python train.py --d_model=128 --n_kv_head=3 --vocab_size=615 --activation="swiglu" --qk_norm=false --init_std_up=0.0442 --optimizer="adamw" --lr=0.00236 --lr_head=0.00562 --warmup_steps=358 --decay_fraction=0.72 --doc_mask=true
Each number is 200 + 30 x the weight over its row's rms, rounded and kept within 0 to 999. Layers, rows and columns count from 0. The size before them is the row's rms in percent of the matrix's.

# layer 5 attention query, 96x128, rms 0.103, rows 73-95, columns 0-127
100,239,247,167,232,188,159,192,266,244,214,238,222,218,221,246,225,268,183,230,193,201,189,207,238,215,220,220,237,176,203,236,196,238,160,228,214,178,210,156,190,189,193,202,235,205,183,216,249,184,154,152,124,187,256,182,224,209,203,149,264,218,225,180,223,219,155,206,228,232,206,223,205,207,206,245,196,192,242,209,154,228,129,234,172,190,176,256,160,185,219,214,223,172,242,187,205,228,232,246,183,221,196,244,167,181,217,187,230,173,141,182,182,160,190,217,225,176,170,172,235,188,218,211,192,194,203,187,195
101,225,203,216,220,193,132,214,252,258,205,246,200,203,185,208,197,195,176,205,160,181,184,214,182,188,225,186,249,188,176,220,198,213,162,207,203,138,218,174,141,208,217,225,208,197,178,198,249,181,140,148,146,202,200,185,198,211,181,173,266,215,218,145,206,185,171,212,220,212,150,248,212,282,217,219,152,183,237,209,181,167,183,184,169,197,178,228,151,206,213,231,204,136,226,222,195,215,200,226,195,197,161,186,142,169,202,203,195,126,182,161,174,191,241,220,203,212,137,161,193,209,206,261,214,165,178,215,198
089,183,169,260,173,232,226,170,162,176,199,239,189,197,201,184,171,128,200,157,177,159,188,209,150,223,198,168,239,176,162,220,188,179,202,216,246,204,204,187,248,182,197,165,225,216,184,268,206,175,156,189,232,242,199,216,128,183,191,195,182,202,169,153,222,169,252,178,243,192,209,238,189,225,228,178,181,176,170,220,276,145,176,159,193,188,235,121,224,184,155,180,196,189,221,208,162,160,218,219,183,209,219,197,183,203,182,259,212,180,216,144,211,204,205,176,138,189,210,197,201,181,229,195,228,184,172,194,240
093,228,258,194,207,190,209,216,230,222,215,234,239,184,188,176,246,219,165,184,151,205,185,191,211,215,208,208,273,153,181,247,213,210,179,238,209,142,215,169,223,224,217,194,247,219,179,249,225,190,159,164,178,174,261,185,241,205,172,118,226,261,195,214,219,205,189,196,202,196,146,256,204,235,189,209,196,122,206,187,233,206,170,217,143,201,227,238,190,184,164,166,204,177,234,194,201,194,261,241,193,188,207,212,159,193,228,160,200,133,177,161,190,171,217,208,206,215,144,193,220,197,222,210,164,198,175,221,221
098,198,194,204,236,175,196,170,168,171,224,218,174,242,209,210,183,189,159,212,142,192,222,147,135,249,244,159,156,217,227,194,264,191,214,239,201,235,204,179,252,201,195,215,232,199,241,269,214,187,168,207,188,191,278,212,134,183,212,238,213,162,179,208,230,183,186,215,240,185,173,223,201,154,219,197,199,233,257,225,208,189,190,171,220,214,158,176,237,174,207,188,215,190,207,178,199,215,200,186,219,191,215,182,214,256,224,222,248,251,220,220,253,189,224,172,172,277,143,210,217,192,229,197,230,246,191,217,231
097,235,169,201,207,228,201,206,159,126,199,199,187,209,140,236,216,214,199,193,224,125,188,213,188,175,224,229,230,218,206,207,248,207,196,221,205,183,213,166,183,189,222,228,176,224,220,213,157,190,230,212,252,234,197,186,176,206,191,232,201,209,173,189,172,148,230,240,189,199,215,272,206,187,211,165,187,194,188,204,272,183,263,183,193,208,255,200,204,143,183,230,198,185,197,256,254,210,201,181,203,231,238,156,232,302,202,184,208,188,203,172,150,206,191,260,152,240,206,256,196,240,178,206,214,188,240,196,198
112,181,136,212,175,218,222,196,176,156,179,206,182,188,254,193,217,232,222,171,235,213,211,209,159,186,192,157,141,143,237,190,184,254,179,252,175,176,189,179,165,231,192,200,167,185,247,205,193,227,150,195,203,205,217,188,155,222,228,244,189,181,205,246,160,210,201,191,172,189,211,170,152,202,177,183,263,228,212,244,185,218,156,204,191,265,159,201,218,135,168,209,185,217,152,256,240,256,246,237,180,207,210,212,183,228,250,222,197,194,175,224,175,191,231,204,237,217,248,222,240,186,228,187,191,231,211,229,249
110,218,159,143,137,229,230,196,182,143,179,245,195,192,126,172,199,191,226,171,193,211,208,230,180,205,207,171,184,188,236,174,207,205,219,227,182,206,218,218,218,233,229,201,104,217,174,187,151,194,215,247,250,202,168,201,140,219,148,250,163,195,177,221,185,191,249,245,178,193,177,170,165,202,207,144,233,231,153,225,227,176,231,209,202,186,186,196,234,203,214,191,135,195,156,196,205,158,200,181,175,171,213,176,219,193,184,165,201,222,228,206,166,236,181,187,232,212,213,250,203,265,205,165,154,232,219,188,226
076,224,219,193,224,183,146,146,207,230,197,237,201,201,188,224,221,234,205,201,167,152,220,184,143,172,203,130,205,231,167,219,212,236,163,219,183,192,226,191,161,156,227,259,266,228,240,215,192,153,160,179,164,195,218,172,208,184,162,236,214,214,213,182,183,209,220,236,189,198,187,237,185,179,168,236,191,135,166,177,198,187,266,202,165,231,201,186,192,225,203,191,199,199,220,176,130,219,238,217,172,215,190,148,203,247,169,152,191,179,216,220,200,256,213,231,189,243,148,256,205,215,262,194,208,227,193,196,154
110,226,264,187,232,205,148,224,211,269,191,245,197,238,175,224,192,198,197,184,199,156,169,220,174,197,176,170,196,246,168,224,196,203,192,179,143,178,254,197,170,187,176,215,198,173,192,157,262,171,144,165,208,253,191,160,180,232,214,173,255,150,210,192,186,156,209,213,192,206,239,204,151,206,187,201,206,180,185,224,164,165,233,246,185,243,187,200,171,246,207,220,208,206,229,196,181,177,205,182,215,201,206,229,154,166,237,212,208,233,186,189,169,213,182,200,202,139,179,191,168,156,196,240,247,99,155,197,185
100,208,194,180,216,209,268,179,213,169,189,125,189,212,158,189,255,239,215,199,253,176,201,137,166,193,195,188,191,213,228,230,159,218,190,250,204,246,203,191,169,161,208,183,153,204,214,149,197,229,279,229,181,193,200,201,138,215,201,182,191,208,168,201,195,220,194,233,207,228,195,200,205,171,226,222,207,236,253,197,216,249,176,191,232,156,172,197,242,278,186,213,243,193,178,203,184,223,217,178,165,205,186,124,218,209,147,206,211,234,166,186,237,180,165,137,155,178,166,203,199,219,199,217,239,157,201,232,207
084,184,192,179,170,200,241,197,205,206,171,219,243,176,162,139,252,217,148,192,165,189,182,210,207,190,237,230,232,156,262,209,224,213,185,251,206,181,203,182,235,256,243,211,193,181,140,209,230,222,231,230,210,173,229,204,192,212,140,200,159,158,184,181,195,239,205,217,198,189,157,181,185,188,220,172,241,220,192,189,226,219,199,185,191,189,221,250,182,202,209,165,145,204,166,193,226,212,310,215,112,171,199,183,207,182,179,164,184,193,170,202,237,189,163,227,207,248,206,183,217,278,203,177,185,215,165,187,201
133,168,208,179,210,193,202,184,155,167,227,207,219,208,194,247,208,222,169,176,156,212,219,195,215,222,228,189,230,183,193,198,196,248,163,182,265,170,184,177,208,191,213,238,213,185,222,247,268,165,186,217,200,169,222,206,172,147,232,174,219,242,207,211,210,203,175,192,167,201,182,251,245,213,195,207,179,187,262,150,244,189,189,238,228,188,234,228,193,147,134,236,248,153,231,248,214,223,213,225,135,195,227,213,185,247,184,220,204,130,171,172,173,135,219,203,163,220,184,188,223,194,215,254,170,186,209,260,194
141,252,259,166,255,210,179,192,230,240,235,202,221,234,204,214,221,221,192,242,227,153,176,151,192,197,256,232,218,237,202,200,237,212,141,206,201,230,177,191,180,182,137,190,205,214,218,189,218,207,215,172,178,208,217,176,217,178,238,182,217,221,260,234,201,172,135,175,189,233,161,185,275,190,216,230,182,182,224,190,188,181,148,195,224,235,234,208,177,231,205,263,250,197,250,214,211,191,168,229,219,217,225,216,177,164,181,221,238,188,184,171,142,173,134,165,194,196,172,167,209,168,222,217,212,145,196,243,209
095,169,179,157,223,224,288,192,169,182,211,201,259,157,185,153,210,198,217,176,209,190,210,183,188,182,241,258,187,166,275,176,243,189,179,216,197,213,210,217,279,235,201,184,178,184,219,186,205,245,236,199,181,166,194,190,190,203,186,244,146,206,219,234,196,201,201,195,193,194,135,201,245,192,221,201,201,189,169,154,250,228,196,195,221,223,216,183,229,197,206,227,188,184,190,214,243,198,245,176,161,185,226,192,208,214,177,194,265,142,231,221,210,187,143,156,187,254,206,198,262,260,208,205,146,200,201,211,246
102,196,203,224,187,236,210,256,224,216,217,137,190,152,143,228,173,246,237,179,134,235,172,193,248,184,204,180,223,195,241,222,188,182,177,225,286,191,233,231,234,170,214,226,202,222,166,196,168,197,199,197,168,179,208,218,230,240,218,168,231,192,192,200,172,188,193,213,233,198,193,226,244,231,200,189,181,179,262,194,198,211,217,191,252,177,223,192,213,215,271,201,196,171,218,196,226,161,193,181,247,227,171,181,223,234,170,197,182,199,284,195,206,199,289,244,160,225,208,150,192,180,152,225,176,204,200,204,226
119,174,187,230,152,180,236,240,175,202,202,127,237,211,247,216,201,221,215,212,204,233,242,117,255,200,207,199,211,193,214,190,152,164,201,217,211,184,240,209,168,183,225,184,256,222,224,195,149,178,232,154,176,164,219,229,247,204,256,131,161,219,199,200,230,212,199,186,219,177,235,208,186,197,163,266,164,253,240,178,185,261,230,168,242,176,153,209,174,206,174,189,229,196,215,206,196,219,218,225,200,197,180,176,212,226,154,175,207,185,265,187,228,214,216,178,154,196,187,162,222,221,198,201,215,231,241,232,179
106,166,179,181,215,225,257,181,185,183,229,198,159,160,153,169,190,199,238,148,226,231,220,167,271,275,184,163,213,200,218,147,158,205,199,199,218,179,187,179,225,241,191,145,146,217,164,222,229,232,182,207,218,144,170,184,185,183,244,162,188,246,183,211,246,202,207,171,245,207,151,229,228,231,205,190,182,190,244,224,257,203,194,230,182,189,184,197,183,186,214,204,227,122,197,166,189,189,193,208,212,193,212,203,215,244,174,217,212,206,242,225,216,134,245,196,175,222,178,178,226,165,177,163,181,181,178,219,263
108,177,222,242,129,198,199,218,217,224,210,227,217,192,210,187,187,218,203,181,204,220,131,243,188,205,208,198,165,186,196,231,262,172,195,247,191,186,218,310,212,223,215,233,205,190,140,161,169,164,200,188,220,179,193,177,183,209,157,195,182,193,163,169,238,218,202,138,164,156,213,188,156,174,194,197,261,179,148,202,195,167,148,221,228,210,199,196,190,188,172,215,222,186,193,150,241,175,201,198,204,231,198,231,186,207,257,205,196,207,155,150,232,212,158,188,174,214,196,219,217,167,233,252,142,168,138,190,206
105,246,176,170,185,178,241,160,218,170,181,182,210,185,216,191,181,185,247,181,186,234,190,179,247,188,202,123,218,209,257,198,229,226,179,170,163,175,204,186,265,158,194,140,220,179,233,220,199,209,238,214,195,173,232,237,172,184,204,166,154,231,208,169,213,244,180,250,212,224,228,187,224,177,216,183,252,186,222,180,224,249,178,243,202,165,217,184,233,258,250,171,197,222,169,143,195,220,229,168,202,186,243,192,171,142,150,206,219,235,170,225,248,214,170,191,222,143,251,222,213,220,220,199,200,166,200,179,170
102,191,232,199,217,249,162,190,231,208,149,176,164,218,225,235,177,165,199,219,210,240,154,206,169,175,136,137,219,177,138,244,214,182,187,152,227,213,174,209,157,237,207,233,224,197,170,205,215,204,202,285,190,230,219,190,187,194,224,194,210,217,212,241,225,192,188,197,203,191,260,172,212,190,181,243,175,141,173,261,225,226,195,207,199,135,202,198,189,201,150,182,203,265,221,205,194,193,165,241,206,187,149,218,228,166,245,184,185,194,179,201,225,233,258,165,210,187,225,183,174,218,213,167,253,176,182,180,145
110,236,217,192,169,221,214,246,187,194,234,271,176,201,164,209,216,218,170,192,181,160,210,242,155,173,167,172,242,243,186,200,202,213,186,208,152,257,101,172,211,214,199,229,185,233,237,203,218,220,189,178,212,201,250,210,245,170,206,162,164,223,177,211,165,205,184,180,178,222,165,167,222,232,200,192,252,188,201,209,223,173,173,270,236,191,214,236,214,201,219,153,238,230,187,195,214,247,191,201,268,158,262,208,190,209,150,132,198,254,224,215,190,195,162,180,218,229,201,244,215,214,216,179,234,183,218,193,197
102,206,208,223,246,225,199,225,250,210,197,218,250,242,187,220,242,225,206,252,240,229,210,183,235,229,225,193,259,239,191,178,211,228,211,265,214,186,186,212,213,244,215,190,201,221,173,201,241,237,219,160,196,190,198,166,184,185,203,191,193,200,175,207,156,230,211,198,177,219,133,203,156,165,194,200,281,186,195,169,178,193,163,260,169,223,207,205,204,209,188,165,168,242,160,166,173,242,240,197,189,146,208,122,184,250,191,175,217,264,197,211,176,179,152,192,239,224,129,184,197,211,182,175,161,212,209,173,236
# layer 5 attention key, 96x128, rms 0.109, rows 73-95, columns 0-127
085,222,188,211,234,219,180,193,160,214,258,231,221,212,211,213,188,213,202,249,166,132,195,253,195,182,237,222,198,207,172,209,243,174,125,238,226,225,173,206,196,200,197,175,237,183,207,189,214,213,241,196,177,163,171,162,203,194,208,210,207,246,217,179,190,177,176,150,216,180,226,194,252,201,242,163,152,135,238,180,266,183,160,183,233,186,253,177,138,151,163,258,220,172,245,177,158,142,206,172,208,214,238,226,179,198,183,220,240,178,169,172,191,204,229,171,230,175,202,168,225,184,231,198,169,167,173,199,202
078,196,251,166,181,181,232,211,184,203,231,158,215,191,243,204,206,238,237,213,199,124,213,228,154,212,261,233,205,193,196,195,237,179,134,224,144,194,190,245,215,213,210,213,229,215,158,201,195,207,203,197,238,220,158,150,163,190,197,219,184,283,212,174,226,187,166,165,208,190,166,181,227,141,233,177,185,162,234,240,230,215,158,168,227,189,189,185,177,179,161,254,241,194,257,190,198,137,199,204,203,207,218,211,212,187,176,216,239,188,203,206,174,191,184,178,202,136,194,187,234,180,276,214,223,143,221,216,212
105,171,226,215,219,235,207,219,181,212,207,147,154,235,192,236,186,201,175,224,203,220,192,221,210,198,152,173,214,188,215,209,187,222,166,248,168,247,204,244,178,225,207,241,243,213,213,262,195,164,198,130,217,206,226,205,158,247,186,166,173,230,170,189,202,226,211,248,209,223,140,223,233,201,173,217,219,221,225,179,180,187,194,195,181,233,170,221,221,227,206,184,199,202,200,195,162,172,221,162,244,196,168,136,246,207,117,129,208,258,217,198,170,198,181,245,148,230,162,215,158,226,218,190,272,235,188,196,196
075,205,206,203,219,199,214,173,196,226,221,210,174,248,210,190,216,249,178,251,172,131,227,213,191,209,216,232,236,202,167,202,228,151,111,173,245,235,177,171,179,185,201,216,269,199,195,174,214,257,229,196,196,213,195,160,180,189,201,208,163,261,196,190,181,150,153,213,233,186,197,184,256,173,214,188,148,178,213,165,263,177,189,203,234,204,199,214,178,191,164,241,226,159,274,201,222,176,206,211,185,241,238,225,170,227,196,233,268,239,222,199,135,176,201,227,177,216,189,191,232,195,198,173,209,155,190,216,185
109,209,238,196,238,238,217,202,197,207,213,204,244,137,178,205,186,169,169,190,225,225,206,214,259,190,194,135,200,191,186,172,219,224,193,233,170,186,257,197,206,147,195,222,226,126,169,166,228,167,194,190,199,175,198,216,180,209,154,266,189,256,202,201,162,212,203,227,204,204,181,270,197,232,185,242,242,201,142,183,177,207,192,170,213,227,218,216,227,171,144,155,163,225,206,165,210,185,273,178,185,253,208,188,186,185,188,149,185,188,145,166,185,221,202,241,220,237,201,236,162,247,208,206,247,228,171,225,208
101,237,250,167,176,190,216,214,247,232,157,176,173,154,189,172,186,176,182,149,193,223,178,230,188,214,148,176,127,199,162,211,200,167,262,186,273,192,227,251,187,145,169,253,141,187,196,173,182,157,154,185,223,240,187,195,227,193,137,161,190,186,197,224,197,196,213,226,196,212,225,218,180,232,157,201,234,229,172,228,176,192,187,222,197,210,186,145,225,228,182,188,204,218,205,221,201,223,138,239,215,192,166,162,225,151,201,202,204,255,236,164,199,196,192,183,186,212,189,154,178,192,173,199,242,247,161,168,198
092,200,177,185,149,184,175,176,238,238,219,237,179,156,240,190,179,199,187,137,197,211,218,179,188,167,207,178,184,178,220,187,170,242,283,168,191,199,242,208,166,174,230,172,192,192,240,218,212,171,207,193,191,173,166,185,209,215,185,249,248,192,227,213,258,195,231,225,251,196,246,222,189,253,164,168,182,248,230,181,156,187,159,174,186,159,185,184,177,178,206,207,161,208,159,153,188,192,200,233,211,168,212,183,191,210,176,118,188,242,161,240,155,230,257,204,206,227,269,209,216,191,206,215,270,206,178,208,195
062,217,183,192,150,206,195,195,210,155,187,210,198,172,171,200,202,206,218,164,194,231,215,229,192,211,163,209,178,221,186,191,179,197,263,236,205,205,266,165,212,208,226,237,140,212,184,224,196,209,158,214,185,247,183,223,187,225,152,186,163,158,168,191,159,196,245,268,204,196,207,196,153,257,141,161,174,209,221,166,174,185,209,188,178,202,190,181,275,197,230,145,160,249,116,222,173,186,201,201,181,166,219,166,230,185,202,181,150,254,220,196,224,126,168,217,180,224,202,162,174,209,185,195,225,209,234,159,200
134,236,198,183,215,182,226,223,207,215,194,186,211,195,155,201,251,221,187,207,185,119,171,253,183,233,223,210,162,168,166,224,233,175,178,247,255,182,237,208,197,161,197,214,247,201,164,201,205,179,202,195,221,195,169,190,172,188,179,221,208,235,265,195,189,183,157,214,202,172,200,221,254,173,218,194,194,152,216,234,241,172,213,177,188,225,201,165,165,178,175,263,231,220,256,197,228,130,217,177,179,207,234,184,169,234,168,225,224,182,149,199,150,143,165,182,245,218,230,165,234,178,276,223,171,163,200,201,219
081,221,239,217,219,222,189,253,232,225,212,156,224,237,180,232,187,206,235,233,219,121,178,224,184,258,243,170,216,229,205,254,204,192,213,204,183,208,223,254,212,174,195,184,216,228,151,220,152,134,170,173,224,175,201,194,188,198,145,144,226,241,159,198,228,189,203,184,202,180,218,174,219,190,221,200,154,154,189,232,200,203,214,227,136,206,221,187,214,186,190,250,210,200,211,203,146,133,150,236,193,127,194,182,164,176,156,176,196,143,211,175,180,174,204,166,201,163,190,189,240,218,217,193,195,164,231,220,172
115,228,189,216,147,213,160,251,213,119,202,232,181,205,217,206,171,166,206,190,195,257,192,217,230,170,177,212,175,225,214,205,158,214,263,212,182,174,212,229,190,207,230,159,192,173,187,152,222,230,217,207,227,222,211,251,200,208,243,181,219,172,168,248,206,222,238,199,227,161,198,211,189,273,202,169,244,210,210,189,230,256,220,206,210,209,216,196,170,186,223,159,173,292,183,262,178,239,203,222,195,211,157,134,179,173,184,138,209,230,182,197,238,202,210,159,249,202,196,154,197,187,202,168,204,235,214,162,208
141,243,198,173,227,223,174,196,162,188,227,218,231,226,190,187,254,272,201,179,160,162,180,204,199,198,266,239,203,195,170,208,223,241,167,210,236,201,202,201,159,202,208,172,205,178,146,218,195,222,210,163,168,216,190,197,192,177,221,198,169,208,254,181,180,178,164,163,219,187,208,207,238,245,201,154,162,177,237,161,255,164,124,196,259,261,229,193,182,165,212,233,211,204,243,188,186,189,188,200,171,209,219,219,195,240,207,212,268,189,224,148,163,169,162,168,209,209,199,134,217,206,228,186,173,170,191,194,275
060,207,216,165,245,233,262,201,198,263,191,246,232,245,195,161,199,180,168,217,163,223,185,184,191,208,197,191,242,172,219,204,209,166,138,170,240,205,179,222,169,265,208,204,226,183,220,179,176,193,173,243,252,249,179,155,220,231,203,220,224,229,191,224,270,174,140,178,190,208,168,151,263,185,147,205,190,192,215,191,175,223,168,192,184,196,169,197,178,191,174,217,209,210,271,159,236,167,218,212,184,226,205,129,150,203,237,195,200,176,202,222,145,202,186,235,211,226,219,212,223,221,206,179,219,170,172,248,185
049,185,202,209,157,201,198,214,197,250,192,198,221,129,157,200,224,175,200,220,197,115,216,228,185,222,190,197,194,235,168,147,179,182,190,222,165,189,259,224,229,218,204,225,158,178,181,165,202,203,174,183,275,187,167,207,248,203,148,166,193,155,227,260,180,243,254,230,207,127,200,195,181,132,207,197,213,203,195,196,178,221,243,229,224,196,238,167,207,220,209,207,179,199,170,248,176,199,190,202,220,207,168,157,177,176,127,168,145,201,200,214,226,240,227,155,162,190,217,221,222,193,162,191,196,181,237,184,215
192,192,187,201,182,202,189,177,222,166,170,208,168,149,194,225,189,179,189,161,215,267,229,192,211,208,156,189,184,229,193,157,155,205,268,171,185,204,203,209,200,217,196,222,164,207,198,204,181,204,185,211,227,207,218,245,211,214,202,231,150,163,168,225,187,219,246,281,188,162,209,209,154,209,157,178,221,269,179,214,170,235,222,267,192,198,208,164,271,212,227,127,158,233,146,217,208,240,226,194,162,177,173,180,226,201,180,163,170,239,233,215,231,211,217,231,159,227,221,245,175,225,140,159,201,229,202,199,201
095,187,231,188,234,171,221,196,162,193,169,144,239,196,222,156,171,181,211,196,173,222,178,226,241,182,181,178,209,182,190,189,169,181,160,191,199,190,171,113,204,151,210,230,211,244,199,178,198,218,245,202,203,222,187,204,225,184,183,183,166,238,191,168,261,186,189,184,164,250,152,182,202,159,205,211,239,197,196,194,238,208,163,242,236,121,189,200,218,210,190,171,247,221,174,240,260,219,242,199,156,231,168,205,175,175,249,210,247,220,197,215,244,240,184,196,190,172,148,147,190,211,192,183,174,234,187,183,116
108,181,181,214,248,228,206,158,195,173,197,220,165,221,249,166,186,201,219,211,199,224,172,191,236,176,208,255,197,174,219,200,153,199,253,199,204,181,184,162,191,207,200,172,237,184,250,165,195,247,243,158,178,170,214,198,188,194,271,194,249,250,138,210,233,201,207,195,240,290,175,234,207,153,218,184,189,233,188,223,216,194,209,181,207,141,215,230,196,205,152,197,187,235,186,240,238,247,256,201,228,258,182,222,207,195,272,227,195,211,160,238,189,211,186,192,237,196,189,220,208,145,179,199,250,195,154,198,216
097,166,227,242,184,200,208,101,170,185,215,234,218,231,243,232,191,220,232,223,177,257,199,178,241,215,218,205,217,174,271,176,190,210,124,196,201,229,156,164,199,219,203,196,241,226,221,189,222,231,174,207,192,206,213,196,208,222,189,191,177,235,199,215,233,199,151,188,244,209,180,241,236,213,173,187,164,180,195,145,210,189,191,203,128,199,202,223,201,220,200,153,244,224,240,207,178,232,269,227,226,205,247,188,179,194,227,179,184,223,227,164,187,253,217,200,145,184,210,194,206,176,190,242,187,248,234,141,147
103,174,192,199,265,197,199,211,192,216,157,153,206,246,195,139,206,173,199,206,224,186,257,185,186,224,165,151,212,242,179,152,186,193,177,234,219,216,198,214,174,163,189,184,204,241,212,218,125,214,180,113,212,229,234,223,200,195,132,185,232,197,181,200,179,181,240,219,179,137,189,200,188,215,201,195,169,201,214,192,215,215,163,167,187,199,236,207,229,203,147,200,171,228,208,157,176,181,193,181,196,181,159,197,215,225,133,206,210,245,173,235,196,229,217,221,125,173,214,241,238,264,198,159,183,228,223,220,258
104,225,169,183,202,211,159,256,182,158,235,256,195,226,212,229,211,203,204,211,179,205,216,188,208,113,221,261,196,250,182,198,192,208,195,120,213,182,151,179,199,185,180,151,169,246,223,174,208,198,207,223,133,199,216,229,168,174,210,196,229,173,232,191,184,219,155,212,197,173,169,218,207,237,211,181,186,183,235,167,227,197,186,197,217,210,190,150,252,176,273,159,186,249,216,206,224,222,181,178,158,207,247,156,162,209,208,199,169,189,190,196,223,163,191,181,214,274,182,204,148,224,191,148,176,240,251,195,188
096,211,136,207,175,200,232,206,233,163,224,185,190,212,165,181,221,208,205,210,200,169,203,186,222,205,166,248,252,195,214,248,207,188,150,169,176,215,261,197,188,219,175,213,255,209,218,243,252,159,222,197,207,174,248,218,166,147,196,188,192,163,163,209,203,202,185,208,137,215,155,216,179,189,205,189,210,228,168,129,201,234,224,175,259,164,185,270,160,190,165,200,161,188,193,142,234,191,165,190,216,158,170,234,202,198,202,191,224,196,181,232,213,200,180,214,260,224,220,179,243,162,180,245,179,209,257,221,136
103,238,198,199,121,191,253,217,201,205,202,235,209,181,209,210,229,184,199,201,184,164,202,155,169,183,144,161,245,181,224,157,212,163,196,230,168,230,260,183,202,175,187,216,166,213,160,177,167,228,169,193,195,179,160,225,232,155,201,207,200,188,240,174,206,165,240,211,177,142,214,209,179,179,222,207,194,221,184,137,185,150,195,173,184,271,179,171,263,200,230,222,197,193,179,224,194,217,197,256,184,196,216,157,164,223,247,179,162,205,164,169,177,167,227,176,175,198,210,195,148,249,173,222,168,239,179,119,206
098,240,162,206,156,216,141,182,165,190,189,245,227,227,213,238,224,217,200,182,222,125,170,209,209,221,196,201,224,181,180,198,207,173,186,168,223,224,229,178,172,155,239,191,181,208,145,162,160,218,145,190,183,202,218,209,199,202,229,190,277,239,266,194,206,198,210,200,244,174,253,221,235,235,169,168,176,170,212,217,235,184,243,143,221,214,261,205,153,169,212,199,159,211,190,197,152,218,221,226,151,168,217,218,190,212,206,224,234,245,189,140,171,191,196,140,223,199,222,207,206,197,224,189,147,195,203,142,225
# layer 5 attention value, 96x128, rms 0.114, rows 64-68, columns 0-127
080,225,171,201,186,234,203,226,225,188,212,177,127,262,177,184,213,174,190,182,150,225,160,219,280,224,174,173,192,193,180,200,229,192,214,199,177,126,205,172,131,179,206,134,192,176,160,207,176,254,222,184,172,201,193,223,182,197,183,172,198,179,164,145,239,178,160,217,233,206,181,200,172,238,181,196,200,172,236,213,180,184,208,201,228,199,196,211,187,214,203,201,206,236,190,221,193,234,192,196,234,252,197,188,269,233,283,239,180,159,173,203,205,179,150,210,237,215,178,159,236,166,207,220,123,226,208,182,222
096,173,199,201,175,186,255,217,168,184,201,187,146,167,174,179,237,183,198,175,190,190,211,184,279,166,236,228,188,197,177,185,211,261,191,193,220,166,212,261,208,208,252,204,166,212,216,195,236,239,264,220,203,208,181,185,242,212,164,306,176,171,205,210,186,193,204,205,175,169,171,186,205,223,222,199,220,210,209,248,237,215,184,191,265,259,188,228,180,223,160,215,208,197,188,194,242,213,224,167,193,203,156,214,197,235,183,195,164,192,175,224,202,213,190,106,140,223,225,175,259,187,201,224,196,212,245,197,239
081,234,199,180,196,206,183,135,228,209,169,186,171,228,193,249,202,190,222,178,190,212,162,172,254,169,249,213,205,169,205,171,204,237,232,162,197,167,201,194,177,172,223,138,215,219,263,200,152,206,206,175,170,192,241,208,278,199,227,265,182,147,232,189,178,147,193,186,227,208,285,274,182,179,194,237,181,207,179,199,208,168,207,187,196,158,162,196,196,191,161,220,221,182,214,236,169,176,172,204,174,207,176,215,199,217,190,192,137,190,189,212,219,213,190,204,183,233,207,173,217,231,196,128,229,208,191,277,237
094,247,224,192,170,234,237,190,176,216,189,167,217,190,154,181,199,234,137,198,150,218,197,189,236,199,176,208,233,196,173,205,236,200,195,167,205,152,131,144,160,196,189,179,217,186,169,115,204,173,169,174,196,197,177,235,172,151,196,191,200,151,176,242,178,215,170,193,237,224,133,192,192,193,200,195,225,238,201,153,181,170,196,240,250,223,216,246,178,232,267,218,162,215,191,207,234,237,176,207,166,217,232,192,218,189,213,231,177,217,239,202,195,161,162,223,204,152,145,223,248,213,174,201,202,203,173,240,146
086,197,207,224,175,205,189,211,262,221,174,204,160,212,161,204,254,200,219,225,141,211,139,261,233,163,173,175,163,142,156,223,210,159,205,197,237,151,197,231,158,241,216,210,209,186,194,166,206,243,200,173,236,235,187,207,243,232,209,187,203,212,207,188,223,195,188,161,211,228,216,214,218,184,192,180,211,193,202,187,220,207,183,205,185,198,187,216,187,227,138,187,217,151,201,219,221,230,217,237,185,283,196,208,209,257,219,265,147,267,215,180,181,185,232,233,212,178,174,235,132,210,206,230,181,206,227,120,180
# layer 5 attention output (transposed), 96x128, rms 0.114, rows 64-67, columns 0-127
086,175,176,151,223,176,145,160,143,175,168,246,161,238,198,208,165,165,201,246,252,199,198,244,202,180,239,144,143,211,211,216,226,223,205,197,170,220,188,208,195,219,164,254,237,179,167,236,207,181,191,245,232,215,171,192,184,179,210,217,194,159,181,207,233,226,237,192,165,203,184,252,256,175,160,232,227,195,178,186,224,235,154,223,193,236,219,174,225,215,178,245,189,188,206,170,216,214,163,235,172,211,142,196,163,188,248,211,198,238,169,215,201,228,170,149,201,214,197,232,173,117,218,236,203,217,207,169,243
097,211,200,201,269,217,200,159,197,128,201,233,185,217,245,239,218,252,200,231,221,180,164,210,207,215,225,225,211,209,175,208,233,201,218,205,227,173,213,201,179,222,192,150,203,142,227,239,206,179,188,186,239,241,191,235,231,169,153,197,180,171,211,217,208,235,205,222,198,200,138,184,206,126,164,160,251,218,122,154,181,217,222,207,182,199,201,216,197,187,207,240,269,179,159,228,204,220,236,198,183,199,268,213,145,248,193,229,212,248,172,182,189,243,181,186,264,188,196,177,172,164,158,233,204,185,191,208,205
083,244,216,204,220,224,153,157,227,193,208,211,150,191,228,217,155,191,196,209,147,235,213,214,190,217,196,170,201,206,171,233,140,210,196,169,179,179,168,219,161,173,185,199,178,254,229,194,220,155,168,250,251,231,190,159,211,209,183,222,234,209,165,197,223,206,203,151,196,266,127,243,236,223,182,229,179,189,133,218,232,238,192,208,214,191,183,167,121,190,238,208,189,169,231,238,204,184,248,211,184,214,190,222,168,188,233,173,201,213,175,180,241,208,202,197,253,188,185,225,185,108,169,197,175,178,169,161,201
096,197,201,162,150,208,153,166,159,207,216,226,227,230,148,233,168,233,183,204,220,216,209,226,233,214,203,137,170,208,179,214,219,258,205,198,116,228,168,217,195,224,250,249,210,155,156,215,223,201,189,211,188,259,226,212,184,196,213,196,227,206,215,189,171,205,234,215,237,219,276,161,192,184,207,202,232,214,235,176,191,174,204,215,243,160,205,245,248,191,202,249,233,154,211,190,248,238,218,188,211,227,204,191,197,188,224,191,145,190,193,234,194,173,176,161,176,212,198,205,172,197,280,207,246,243,195,141,162